Each number is 500 + 25 x the weight over the matrix's rms, rounded and kept within 0 to 999. Layers, rows and columns count from 0. Numbers have three digits each.

# up: layer 8 MLP up, 256x64, rms 0.117, rows 22-121, columns 0-63
# down: layer 8 MLP down (transposed), 256x64, rms 0.118, rows 22-121, columns 0-63
up22:507453518481463499497516499488512514498453484507505505527496472478529544485496489486508535499468523522518530490476484482482515511499525466487523518440499502492522485514473537489519545485500520
down22:535497482506506506488515472482488469499524516509505472450500521529472479497489491499496470534532485495485480497514508473496488518528502487525447503567511509504532493508485499528495481496497483
up23:534459504522477457517532511545489494513456468476518473458493479525496512510466502488500527512504528510490528528490530460452517523515485487527504542473480483491514464484476488526484523473515501
down23:499527497552518513501511503457493457478497495493502525546548507502503524484541493483513496500497490501495482468508473532507512504486530503506490529515536482486492509481459467476466481479507459
up24:506523471514478503559499497499524484499552499491499546485490469492544465503484485508525469491499526475476469474498478540480485479555506458547491542493488487500526493506490515542497462513480498
down24:446494533482503469525519487468474529564529490448474502477471518470480518525480496508495532490520530540488498499501523506485442519457502475560478491473514533510503482491503516489522548466499505
up25:507453475504491498471487542512485508539490477488532511536528459512539545505480518506496454510467490485504501514478548432477499522527497515516525513519507467452559512524505489502492475490487500
down25:506513507496493486467496472531497498498497492489457458487504571515518458535452507508527571515501560515496485472547448492543567471506524505496496486473511496493441471497478469531518534485463521
up26:475481465435542497509488499491516517517487488498480505498481525544470565503482489507523460496512527475504477482521546489475487484467500499500508515498513504493544504465522506503470470515505539
down26:531534526473454506523523524450497446488498491482483501477483508549535469468491487510468446511521510493472549499560483529545538508490515483530505465515518486530515498493492481503533513521465485
up27:508522467533513474507497495461483535526506526496489539498476471490472526523516517531482495476490517556477492516506481475504526486489506492496509517518495485507507468537491506473462555489487491
down27:504492515495495537469491511504483511514476513513523492518529521561498499493497532468521488440504475488495496463496481469518451467497507499510521479466496512514494542511482457508504466477474526
up28:447497538501548489500480474473443516595512515470508486527504542480546503464491473509477498498494494513514501488487468476505502511475499448494491499524507535513495490527500501507499491484496498
down28:530480492474496497497503534531523446458485513515482505501525470520477518509491520460504559510455499498470493462495528485526507479532544549509463530489494525528463499479518524474478506508499485
up29:494482480483485489528502518527514518517527539482504559497444552524467543458459523532499498473493503523522459465492487497484491502503519484567497504486514469477507512532514458481442518470521473
down29:503559519487502469537521509477477508479479479447519470479497487479497485518493506523487472519559474463482536503479543456497481474555473522471544455501544572514533511454479497531494474506476528
up30:504487526486493512493507493487509456481486524463457508502482494507511509505458470464487458503537482514517469520522493538482516509509510490498459512516495496510541481527513512506491522520575506
down30:473507515465520509478490504520492509557499507512541508518535523498501487535547513489450493527494534499517512491519484470517489466475473484528553487502491526515476489482475497510507470494466489
up31:509517506502486511505511516504489502511502524475489505494521470520519473494521497485477512491484513497448519482547495483516461572460552489511447525522537491517504471504497539501517449502520489
down31:482489489497511470515516472490485488499519499540503466527501543503494487527475511517566493488510496520496484517485508545500520520543469510506464501475484503451458537512466522490542530493495526
up32:507494491518504497533512500490517509524527551491545438456465528461480521456530526518503512490500470501478477483481477480478513535525510447478477505547479476463533520526471525524520463507484513
down32:479543507514479487486510470506517480484517478485466522466510436528506550524522492466495455519528551535461519489509473508541532493490486500498503519530505490523488497529513476493528533501482474
up33:493516486498546459504460523491498451515524482506473476524486520491552460472503488515508487499484536519448524463504514489489527508457503511524493512531502473521485537492506500498487478513524510
down33:486478488487515482475468475506532502536523518471516508469518482507496513520507459505522509523511477491501468528483520500539495483495498452547479481490471509482528497509535499534479515474503501
up34:474501508505482461560484531478429509509528473516516507490464527518509537550457483530462486475524529507519526515478494514459496533525535510437524488499482495483498499495505517469476504514455503
down34:491483476496508455501507493550549512502490493461501463533529491500470491482477492521526489544493508480569509478509485488549468479479473520539499487536515486493504486506493426537498519512514513
up35:453482503529507503526524512530510503494473495539504519490538512529522487509505504514521488515480451519463542493537486470493523477447506516529499524474454472510512507530490497511482455452453525
down35:497549524504540512541526465462539495536551478510466469516487502479456519488499462435493482486533509507465517509495501465513507529505491493524521492481492482522517476529498511499508497483470506
up36:521455474497506488518534515538485480520496511466520497473490520524484505566464540510476485471484525485512496485517482478478504488527442490518432541509504464484510482481524502493528510500532519
down36:446534501505534487486454494481507519471476500547483531533522483502537520473525449474500501506468513532479504507494516512495496487525550507483528468488472480497504510514477470495499462509488485
up37:497517482512506482516528493509485517503490446466501484494523454496516494480501484486496498455548502476489523496464518481493527492544482506484499492525493512490493475499428560498521499486577497
down37:504515504494509480510489506491443476504513525491513523508494550511462516518496476474522463528487513559497480515521482510509495474480548480553485525502503505523526508514534473484506520501417506
up38:504509412470490533482502489504480472507480520530501510510493498472456504498450488506521482521507518516530511530481530490499504513513488533492475490472481529528572531491495508530466490474514492
down38:540515508513475493472513514502484516488521510428488478480472528495509499544488526504476509502490504494463526517496506488528509510518442488487547480498503493513500485530526494513468498516507459
up39:486504528471508446488508488516498467504497478504474489521493519500537497528447467544509463468514517470472507519484506475537510521449511476468477491492473519504519543494478516525476559538539513
down39:488500515490546531504488508519502484498458516483503535518532453491492524479530530497482525525475468523497501515488515550482510494538511474480491476535471465489472466511551520492482421479472467
up40:497496460481530454459479485538508467508497522489501487477486501496521544536532514483492484481471454490558538516476506512515518537510502493438506522514486501494494503525497519488490525495501507
down40:513486501525477485548557491467447536473500488533481503500504495491473483445493501498523520502539526495472481490507458509517500512476513502522468482468502518518514509498518491492539484503502532
up41:554501504502530526514525490522489486468462559492473476531502498531515526497532505518423470497469500490514513535492511542487515486516502468516512487543494468524479460492474448491477488484462526
down41:496489492482497481511534473502500516462475487471510479479480533546506446502470489468462549496545441537549546475495493512509461457530499488497528502458561518496566508514516529535476460526552496
up42:523505498473515491512494458558505482486474552544476455460500497472499502478546493478503467488495506531485484444501507505533515508505519491511485531506487506542481507523508492518465475538488509
down42:501510500484496558503506511457539532499469509522535485491497472518510496511490434534499525512514530508524476460492500445529483482461494492472463523485500501508511514499514503506506522540492469
up43:533529482494526495492509457485499489470500502540489533483536502492496494508512516476516534462472529539527546474521497486462494480464514478509499498465480517523471539521512523502469518498539506
down43:482530504541491490466548470502476504511533483472480470458505518512551546520550486515516497536521552485505476513546493467490481473488500507513529512467472499465513480482510530480513523468474502
up44:492500508494497491551536476508525498519482505488552492504500519500492551505464502539482501531517507536511518455516506472548445473468497482516505448505494479488494539468455527537493523487462464
down44:523520530517506493457493468501507529456482493462494493507513484488502470465510498516526520488517518504494544483480499510483525517519502504493478526505525510528515492524512464456522448504519535
up45:498491545499490510550527477547459477512517511518513469516489513511455479495477475500501476526500496487522502512532483525467481500481489472476519512477485492546525491491486502517480491526535491
down45:433498445496497478485460505505534490541474508521527515505538501519511511492495490551542483471471500499472495514470504481490542527520502514483461493504487525487509500506509517491522475454526521
up46:528506492474462507555492513463490475494514514495552491559474558471536460505483455480479512477483489520538498507498468499491501495526523471478547457492476542558499510538462502505508501446482522
down46:541520518483464488494516518492525443516487474537529474521510530550478505476449472477537478508528467515502486535543500522502469548492528505545514476496471530490492472544481475475521484453476511
up47:487548522539484512538500554494496491517464474481503530498518465491504486506507482541455504470518508513498494504517515460470496472494520501491495517485519462493483464483490525562568498516497480
down47:518472502486504489509505475514513483470522513520529519503476512544511534507469540514519460523507512494523459481463479530529509499515484474486507497538481545518529530487509515445490495466468502
up48:532572492489520525499512503534524499499516491461535477521472504489513535473498450512493510483516522496502508503506459488534491509510498452498498527492517508496514477511470495547509509435511476
down48:446466538504488489512489483472510510500478531517476472506518511510490457537517540515489546510509475499504502504478520503513510493490485534502499496491535472534481506492495509479434506536514538
up49:467495468531550517494521534526506518497489532463484522488485567511534475491487496495486497498515513479477477473481494525456505467520490494478483503530524445516507515523476495498517532474486478
down49:483486476485496482487498450472501500493474482496550470483533511485476501478534503495508548506502513511516499502544494460503483499502517537506483503440486522493541524498523485508535466503510571
up50:514491541511486494529498495515461497530500464487490541524478426498508515465543496500514521494505560469484486509527514516478521497501528497524482485492485479496528505484482497477504475533522487
down50:512533489486544461510499491503521496478508519531529491533470538516490509483474479505495509493513507530493510506480514501518484485519501487523525532502520523460500518469517461471473475479451518
up51:457484490527501459507504564543535457503537501477501505523487515518479502500504514467515462501488533502567531539507495495467514493532498452488476482510520530504540502508485503483499457506486478
down51:553514503512489465536493487470507510486495497501483491509507480529531481499489518557514506521504453450506492480461490498538498502513529530519503543491500472502496492438519524493495536520452506
up52:526473481498448482515502501507528507501510518510522518552450502479500511507520526489471532509517512484485497408497459552494546482509517485496491492564478468485464458511539518481469491502517496
down52:480527509528522507535557501503506532465513480515525536496491484552454479528445493477537521514480521514411511490501500498454486480469522542437538508522479488482484503518489533476491488493478517
up53:556517530506538525492503532510520505510488502479481520534470558504505478434485539481524444455482513490515486481478516458478498483534503505546547508508524455487458517512488514510455481506480507
down53:482479515485479518488507523506440545517473503521518518475521451476566477517474545479487506540550512533545465507541476530472473493494455476469493516511527442514533481474507465503521493530536506
up54:523502485517472521495461527500495528531473506478477519492509506497529503454505508467491469501471484515527537461485525471486536505475488464490479488513500549483513544516499505489457496556487515
down54:505502514520465494507527474512483494492525478465492483503497499472472484488536509487501528503535539520468453473502523528537480481540512517531525502463513495515501455541495506463481500485512512
up55:494537467478525494516464468479498467487526500533523535473548486495514522469505481538537520491483525503454514487498498465472501506491484523501525490488479449513483462522542481562497474476508506
down55:502445508501522501452498540529510518551504484445478479485499525518460484502460502486460459539465465500531479519505496501522468513518496489533488524547535506503503526477441497465529507541472540
up56:446506429471501500474494506508512517523506521493527497505496569504483493504474475542498479541510513546521491495501468412505530516490545534547504488487470455508524504510520492526473521472461502
down56:553514567467469503508479536529527427491503508516474491488472470489490508530535540509500487467422505496510516541482521534465516502498506439493570477486502531498456511524494533489467519483515459
up57:477495514482468495505472514477536485570508518500496538500517497521501481548495545519474500491496515463464533468525517503503518467530511503476477525504465492499489489500469488440489476480504522
down57:482485477490527521453485520509515480451501503469518500508503484498534528498509448476507537511469556545523509527497476485505468544505548503448514469477531500505484461481519499548540513516462489
up58:535507504492503478501473495539488525499459519516528490518515538468481488475523545477475467494472528519533489519497518488483506493479513525499470514469485480509506479507476550471507488459526507
down58:438511496517514524488508486488514457534535486479455511508492474531511495513468489530559546482495485489483518461524523476508537484491495472494490505539484496494518528510501496490477502518452493
up59:495479516507507525488524514468484500481487474484464498516493557507500536502487508549539464461540504487496509492457555474484502486488490495487554506549492507503471520477487449520518452492522520
down59:483564485462506515522522468511487475500533470516498519510519467513498512486518468478489494554518512520498458498494499508514496558481488462565464475453482501519534513477486499490506550502478467
up60:483484497482507455480500466528519529520527531494534469502513525455498539525478498502466499497531521511529502502492479489492524503516463512465507480511515478487500510492468507546448509486498561
down60:492524461530507547520477514524496477513472509473494498509491495543506495477525485490512500501474506466469503515491534533478505464509512470501548521526489516516487490499506483444535480493501486
up61:464534438503479517515498490484520487518461517535498505483482498469504524477478506519496492457529507504457534526441489496487528506525487461457506512525515539529531516553461499519518533519484435
down61:526462534509507504486509502478507496494504544473453491482445463573504431484516514553517538491537487519500495470516492496506440496489507505483491485572520463505531528552484518519504497466495508
up62:461505504489459496525519465538530528533512484499504560495483499491507494504522490460452490486499513520528533515527485491478549510489512530470509519503477491519434491503474538542488514463494418
down62:439538425446481526502445510494491521512494474515481516495469485460499582518494484497494499494514476479506513523491547532542525471484583467475506461555450513501492444503535522549572481489479495
up63:490548503480490488538490494497529484472480524465511503521458506507490524491492509472445507476511521509507466515525477559501501507489488487494454517535493508500469497509505522525452466494502489
down63:514488467521487529480511503530496484535492493456486511505502480492500528475534554511472472554488439501515522526499469475469458513485481482512511516549483505518474518532504482500519490521508507
up64:525513512470487484474525491473465481494518466507518560511520500541492517472478518497526475471474528487476501465479549466536550492562510508505496475461555489455521536508557517497501473488505508
down64:511526490509530512520460527494491462506506532529491458530489522513488472533511526468539459456472464516546468532515476518487530519504510487467484487468447500529483484498496474505493514513504524
up65:498443482446530491492541483486537528511486514475485484520491527492507506544518458518491463509536507482525470514522487516487488507467474508491484516496535504508487465485471534495478471502537561
down65:502542538513492517542443489511536455485499500501530515478514479509503499475436504479505502484500512499455514506476523510523448476517547495500533485477442453504507507521531487499516489511507448
up66:526495546555506477491495525471473497523548508480463522482494471511539505504515512480486515486474500517448499468481498485487515486475544470510495513501488442456489503508550512535510495513513490
down66:499474512477465486500501502522499479501483525529479515480462485476496487465481495526473453526519487512559513556465541548510467510493473501536453493502496489484524530526473522477520546526498499
up67:543488476518528521507515457488532497555456509467500548466483478523479519472461507509521500483523465513508520461469523493476474504491501520533495500468540476516524445497538472487526506527503520
down67:479500509499498532469484566521477516458538515519517495529501514496515498496492485485492514472515552507494479518479464499474519532488492464461472507510465492518532554455468534515480511463514491
up68:510442502501547487487525456497504493493532503465482534497477511537477523484508486521503515505503447504524495510467482513538522439462504499474492530503505504516483498521514515513507483500504514
down68:489521500536451546516496519515490476496487505553491498489512500476516460512502502465475519477537529502451538527498514489487472542524512477480483503497473516491507504493462518491481530467521480
up69:554490478502517523497503485482511482524497554472486494518525520485524482536461530517514475509503492514539527522502484511524482505489485424510467509476505489484535526505490490520483483504489469
down69:463487528508440467531492495511492466494505449535502520496497494518478520498509465495493506527487526476480522500483507532520517493530512502474495463551504487504514474500503514516471542502495529
up70:487465528479477504487515477492514536471527493490478474518496500483467523501541521573480486541475538487486485480510519440518503551493497492499454517466491469549495506509504522505536474528524511
down70:494546448527508505517472516498538502515490512527519521517491514523506496512463504458521477488501438499492505523467474516476478470500504482491535482568495493451523513518489494496461490465486510
up71:530463439491511529499533522466517523513504511470522531514500456465511481557477527501451463509539509510516528490495471521495468482473535507452482491512502538479524502492492480490439537522497538
down71:516541494540470485540506504527472457482505516475530453468500514497457524489502528510508486508513500453456508508456526496461504498517467509478548501541478476524486478513521471517510491467540469
up72:499497503510514502510500483482498489545488496486505534572509470490500518471512507512489489500509510510486519491520467487506523488479517504528494525489465524450442447495497502468471533446504556
down72:492535498505522532466481519525495492481523484478509485465514511519470512531484493500526512446446490467509494511453536490492484504492482503480469515498495455539554564509485500515510494520505470
up73:540475461479525519528517544521504503501522472502504522494501479497459491501500544493566453470473524486545503500502501469490519497463530481489462523476508524543436488476491496498488507485467490
down73:449475514564516507492499501502531486498500499482490494466514476492535522528523472552491479488507468491502483481515512533493490500527477477469479495520538510468533517493485445521494500532559494
up74:512497479557501545499541526517500478499521505510506484509469478517535502479463507528494509529497476470494497483493483493505492472498511513516478510515507486481539485535525495525463476481503498
down74:481509503492531452524513512511508517479472476531460519494492509467492497512509475509491513453520532516508539521513540503525470517505523489504492488443480486521527503497484530502501521531487515
up75:495506486507479448537504467523497529488464485464501518510504477482499534522535536486488471512491520455471492491485523508514492535550511512466512526471510507572501471522512526496504443512468478
down75:506515517477548500504491494451514525538537480488478489473487496525496482489515501494483498530474481534519511563490505502437493456491550454422496522496478512483509512473515487494466521516513487
up76:503507497503504507502497567486508505487518510499508508492450467479518530512504514523450454471459453473525535488517541507500506529526473515529503496515488498478534525501482517494470475443489487
down76:549516513476499503482514522506515528495478500498532494498507518447495526516531490470505481493469472496538532541506501484475475552481499501542473509484530475430520523503515514528497456477489521
up77:481450458476496495502499434532530470545517515540517503515519539497480504516500501499521478499498482501572455492479472504492515518486489474483478483512502477499541485504520482508482476516504554
down77:503482503520503486474486575482473512471493543470469485496499465532512482504509506499497527479546520500459537509493485480508509472506543542498506534461483501507476511496483498459534545501483484
up78:512451492469504511507529462491532556533510481538524533498537512472482475464472512474487465503555507547478489520523484472496524492517499509510514495499510506507479516524491478516462463453519500
down78:518508483496524520472515498505507522502512540486463534520475456519474505520540491539542486506522480476513465539498487527517465499485526471473441524515469494543558451467513486515500495527457486
up79:468504498521524471496518485533472503513529485533504480485490488495490548513527474503492461514495508487509505523479501460564495540579523473463540461496488499491523500488503525555501445465474475
down79:502489505465471523544511525478501572495542516459480506507487539461505527519497475513512553535522471522505496511511488481491482460454473488513460521483525469501508508520471469470507520515492513
up80:466524528465521499493481557572496501479514501494473479497509545515533512492507494477484519466505523474513495466544513471501486533516524499504477500487444442501536484528516470490531469485513510
down80:526485464554491492521508458448483497512488504513540517508476485473499484506488500527513486515508472512463525542470471530492508456509496515512492505508544552479501539492515523504467522519487481
up81:467486489549530520555516540512442526540509510478487505482473480499501495478481513511468507483496507511513515489472483498509519523503559450492542529527466513504458472510457511480505509507483464
down81:527493514488512501475453515497519491457504514528460486486492516504485517506514512503472508464496443518517519512494488493553500493508522544570596507488523538500479484473514494494493475479488464
up82:466432508493474552507539511511540469482523496545531495564453475520528549487486488504487502533495479483479486536487485486525504514468513500478509495438480494498506489526444530514510499528522471
down82:518512495498469505493531482524513518498483482503504529428507490489514503508477496521531493556562474489501481489484547511458494498485443490546484554516521495500503526464515511482487478494481516
up83:510429522489500521534509470531500499467491494522502492535496514565474544535492495537502492477513545481509472475501530443501519497516494477439550471488511532508467527521521476507464494497472491
down83:507544509467502481514509496545446536473557500472495487498501477492470480458470476493509538505487504504522438513496493510514477510498510516576496499511445493499536503495480553464495478499505486
up84:488510466445527508472533438533462477499529471493518547469470518496528501519527494538504516451465532513464496486514511465491538511506490520526507506508506525490495528505491488486471510510484520
down84:495490514553502498521474525482514526497478521504494481504530518527481474460518494460476512523531483484501512502486492514504455513504546497501510492496487453528488497473544518521514519488499457
up85:483494529451474553477495470489511539514469496467481484518489519440503545503545524538493483510492532493483488492478521472498522486510523498496482528547516512494472504508448546527448501509458511
down85:510517514558502514473497511520506478500467496509546518487527499531524478445517444471514518456506503514505458503545484499510516505486480482537492527435478479507514492490522485478523520455550502
up86:527502518524502488492479504520454542486479553518476514518492484483446525536540540524507446474521462487501481471506483474490522503513501522481459498486517486459476491523499530507520495449486499
down86:462504476488520546483506508492521489527515431459470512483507496539514489466477514471476548508472540483481524489527505508481495480484517442500533487522467473533528508465519471488510537505518516
up87:483506498506490516548504546514505503500509474524509527473483492494544528470450477521492529480510529535511469490515490517494527512525488514497493496475479466525482495551488462464514476456499489
down87:538496512501530510477482402496511503492517541464508487519498535471472522513490497517540487489554458485508503527502486465555473474529479533480484470501502502484477479502539532466493495500506501
up88:485483457494466475494533535513533517527490520482459503506481496497488543534469497489464480496490553515524549499526464508469458508520491513416538510537499474513482430546502509509487525476522497
down88:476540519523449499480507523497496452457538507524498520501513509500502476499510505565468506508473456487496549480478490483470577513520526508523484542471499485554574480512515488505467528504441501
up89:483482506516518500493464501497440473537448532523517549502498493492507492469536534523503489514506476494466489493497475502467570525510511471521449486465466498551534529437524489487483501543537480
down89:464479443525524527457500541485499544481487523472535521492509452506475481497528499530505497502522497482464507499529447501537519491518452510493508529455511526510478433457527526504486542525522501
up90:516519491472513492491519505502529452529539482495549486503502481490492485512522469506474468511487498535535502494520487473536507496479500517470465540447472504548466508508474501484522488521487510
down90:499510497524485525485509499492470509481468496525467508513473512486499511487477485498553489483493509492439496472459554495496471497542482492529515478545500532447539519512510463538468522484512477
up91:520455506507472459522483496499496503525472495504490519482484490523498536472536516498542507502506521484471530518490510471509558487521474482530508447503474498513535481439503539486488482538493493
down91:476516506498529522469543501493486492480482489488511484507498492463511465507478492503548477498547482497503508442502528493523474496500498503442510514509534474496457527534482502449512507493534515
up92:485505474471571498489504519470497506504505538473504493466475498516532507482450502529492449509482553522506504518515488520519493483480524521493460509509512506465474512477520491538472509522471485
down92:468487506523439505526517458507499469491521462514458506487510469517459492497485477483515557505545478478514525500502510474495511546507504445487553521484494481545534472529508501477512520542501483
up93:536501494479488547517554518485446522492508522521530472526479525514472493481496493451485465524484497486478516498505470493501471523483525470487500458559469518459531456480509514528510466478537509
down93:496489463454517482558510488509521483518485535475527503472488466524492513509496496439506493451503462490494509503514534512537505472499522545539460507567477494452499494499476522579499486529511473
up94:513491496522480468497501471456495504451523533521481469518517490530494475493486519513522483494482523501485495530482501533501515533512482477484524488490504511490485512519519487524479436500535461
down94:472523541545523496518505459543503520497446485486457490535505475471518489520520494524504470498479514520511513507516506457538492486534520494524489477491501479521496493476492477515495556518480490
up95:505483483512527497529498511528463494488512519546503521508519434453478493489530509461447479501524491508527508498508553502518536494522514522454511453486468483531469493485518518477480439523507530
down95:473491467488481466535469482459531522493459494478532492560506528518517490507468477536548528529496550526461475528462543477480459533515515495515504493531495464510516528515508473496509482503474487
up96:486515486517503536473480453504521490518503511490481519491513525517463465478505507480467479509467486524473541479524483489471562499485583496536516501507518512499545481517477528528508506497433489
down96:515530531484504508473464527488507518532512459528489490532520483477517516525522482497485535523454513467503516515540528478540440533452468517515585505502511498494457446489513484506452514472418504
up97:490470532526476471490477489518507470534468517503515479505516506486546514498527486478478525525480499494479507508539504462475486536488488528461492498519447540513497524465436519515501509496552537
down97:479521484494506492508516508483478525497529510505490516511459522527466454477491519538511509500518492485532508508475498506480501468500514502541517514494535464475504498532557500514501482467471493
up98:494496523483496468517492521497502497518525488481500497476517514527515503526523503488473488474479531473468535460529484480473448487503494502469505494516525503523536469524516474499505510510542506
down98:506494479512488519479489477500521492507463526518490515522495491476487516484520498546529504539521479518491489537474533496501548507528500497538501505485453479508497502498495493509505472495456507
up99:544497488493515520497523552498492501527501517516483515550506474484500527470548490508502522479512514451481487439515492502461492498467514534510520436510469469490457512481506512483501513466559514
down99:521527462482473549489513525475539491496537471525470501544493497502480479473485479552531475532506502470498474489503512506501512515533481492557474450477500455511509473476496465480504530517532552
up100:501494519520474509520546530523505467518538552467504521505484501496506528468510531489477539510522492476441533500465480481471535469490494501476480495578496489494511472525488498515504493455461484
down100:512494453536473547439504546497507478515478541517502500563506526493491487488542481499490499485518498526487450494493484462499540478529510537541429452509486489474518490482514469482497534461497539
up101:548483494505449466496441543495518500547457528486524496483490490541498519529524497499530502507495545455533535512477471459506565487512544460488514489505505467477491502473522506460496481485476524
down101:444512544489568536483455481493487483510531504468447542495495522480490455469498487461494477520430511520466477503553562507507488500490524543515544527545501504469496454535457492580488547483461538
up102:464502516490526485487485487511502517497526488480487498521507522480530512481480552493507477514483548521451503507517451452480474484483504470502516533495522475523493494545484496558509498514561418
down102:535506527499485504538539507451476515487462506486488521491512481522495485525480439480489498484542496527489511502484511531507488548513478508521431517505489494520506502478501533466474513459457500
up103:542483493509523511516510497537518480533448491473461520508505480476544466506482523563522515462541497544503503516472491486518512452460506444567465479489488533486486532506510514504462450452470473
down103:454478504486448496515504504486523512541481517505551531461515515513455527483548430494472546499479471464576480512478472514490497454461488509475511553506463453484490491510505502511540543488531521
up104:520505501486488448507492485480499527453506515505518558493497494537516489496491539499482492503524462515497528505517441519495496515514506479450493539534502526516478522471523476486495520518513475
down104:501503523538508512477504527497519461524528474508492503497510502474498506507541511480457529498468497481481504507522482497498505479514483512522500466489518435469526528483526483486493502522483492
up105:523491473467510496495524494473473477499515523508531500462500513472508491506497492506552500511496517485504518486524496525463508528474485484517507531466477448543528502512492460484536470499506519
down105:453474504486524491512488490523510499475487456501478490515508514518497489533528514480476553471480496463491503482488492458492508526510509504516508480538502505489468511476514526498499537484496492
up106:516483516528477529501502493520518466505488501534561478477486461523559497525529499517470470531474488445497483505463475456451499535475516523518519463465476500543490542497445530484486524488514499
down106:526498499522461468496536526509517482500462497524517486434482486481523488532493543507479476512487511490489464524460456483551516514479545581545475519491518531462498476484454534509527502535486536
up107:510469484509500525480506512538511528512487526485502525512479485538506503479535523553530497447520451455520466503473484467488518481489514476510495479508480488491560504506478474480504496503513490
down107:494518499480529490496468471518502481519482513482445475489501502496499520531441492463480457521533494517513528500536496524538462482540481512466507495512519480489488520476507503515508489549507498
up108:518505517537485519509516450506485532508481500498531504460493503476515496471490499526467506513485547542501538498455530493536501525515482477511529538487440484487518495472531528492489502486517505
down108:505492485496500483504525498501519467443510507499474459555503509513444499534524481507555543493516502489484503477541506475486515504497519496494454492485540531500481502537487470510482517502499465
up109:503557475524475497469508498496529478523507508498486521505492529496484494504519530506494507540507502474512496480537482456494516513533503471468471535527514520495488496472474489541482472500478489
down109:507447486476499474462473519500463537475512509527522518517510451524492507488447518512494515477500531515504525509494483533527490501512529535495525494481505470510506470498517465494494496514475507
up110:501501498475493478456474483546480485546495535508486512517490492506498500476506486549501481475509524559532464511554510452477505479469519509532483505469500527500482511520462467498457521508507509
down110:522518506489511520560530504476531524484534469509502446512491467528540498535486534465493481517500459454440505477458505498503495535526503535502517487540497525515509494472528541513516503502505482
up111:505523503508476465500499505488455552493487474500463523470525496501531519502511511499481494503506508533516490497471488516488529499497508508517474516515470482521506446529514487483487487528528510
down111:525500528491530522462535480478519474498478508533495485520503515498491505490500503456484522511507479513505498489499509457542514510520493506471516510513486517510501515504480448465458519470492480
up112:494509465455484474475484558495512537498483523479489546500536525475522465517510478514464499520488500572498513478490504491503537534458491525501492534481486469497476477528480515513506491480487507
down112:498489514527495515491513480476506525481517532543517463498465479455491484494485511481541460494522499479497483501469507509521515452543523521469478468474493534514531519502501483502515486504505505
up113:505506445523462507535543528522526521484518478508505476483517534505532505482519514480487486520518493519456500529459490486496505507476500484466546518465456480502473514543517500507498514481497514
down113:516499542530485530476516494472499483467470508476525533518501474493515506468510487483503517521510520540554508482496505489491528512520497512554557496465484467514493498515481470473496432498502506
up114:490495507493498470538464476533509541473490524473468548483526521493526499539481487480493457488519532525522469490462509514485512538499500500463501521510519506494508538476512467506492519509499495
down114:487539507512492561485506521466486477521542474525502476526507531459501497465552488510508514514483506495456484514517508475520490476495525507520510472476488495532496467519461503489509547510507525
up115:519508513484518520469530496525508519528442496454542471491473506514506532462494488466437493550514512503475495528472456532464526507513538530504484494514434471516534485496529544460484525526452480
down115:470496450545482527446497535560492485501490438504534501499487501472445473553506473526503503497508483480479505507565535476508523510491507522469490486456516557470497469516495475529501527477497532
up116:513469530519465487528468492484478507454495512472514520520476513498483524468516527493530483540516493496493525473498514516483547502464487497495484490491462486520513519468466522533489496547485523
down116:473466508543504546484491486495493513519522503529554469502475481478499470471522532522491506468509499496490513502477493511498493501514502497524474483502519502500506526521486502443520481531462495
up117:553520514511503495503501431451524488517475529492504510466483465468518526472474533501460493497563486483472516513489491491501508539525536478512503520473515444474523498507527519545529505496505543
down117:460500547466505508485526552537538514487525448518480491519511483519491524512485444555555509462521527504482526506478516496474454510475472497514533505505501491506496492473490495488511549508509446
up118:451495458499499484509518476483502495510506505472528530551520448450491556468490531490479521501510535529531538465497505522505550469523514458503471476501491488544458449502505513497492463539535484
down118:453497428491519482456494476512506513516504491531543441484476440483507492510502530545492494513536487537482515463492498498538481517499474511472533536533453478497539513508509415523513536519500516
up119:546511511513534492466533497521496475485513514463485482492470507561483520504498511471485506510486510495510531472534542480431493534505523521522500511462526517512539509495503486461466460490508465
down119:527499504477517489501509518502521481511553520505474442489508498499499484497524484543492496522509495510520501490517492510501512509519539418519463481473475562492506495511524505436525533488518460
up120:466474512507519516479577482493520500489493498551474541523521476516509477466474489464477481463479502531482531484488483545519520482466547468515501489541511434485492496560495480490497495524527484
down120:533519490486540440482512509515490515507464458515522464499480547517477462519468496522539489482452471511505532490453484505507495494506489546499537476507498504484535517525515470512487469515483551
up121:492502469511498519499533486495519506497496561540514478527485491497529490458505468505497497510487465483522478502476498513501496492514530494511486504515467479494552502525506497512527505449478493
down121:507479465458503468498513514515499481507464463518510486486508513519453486508515486483549451501516471499501494499538502478562459504470480482469517521493496522502486523486534511508479503493519512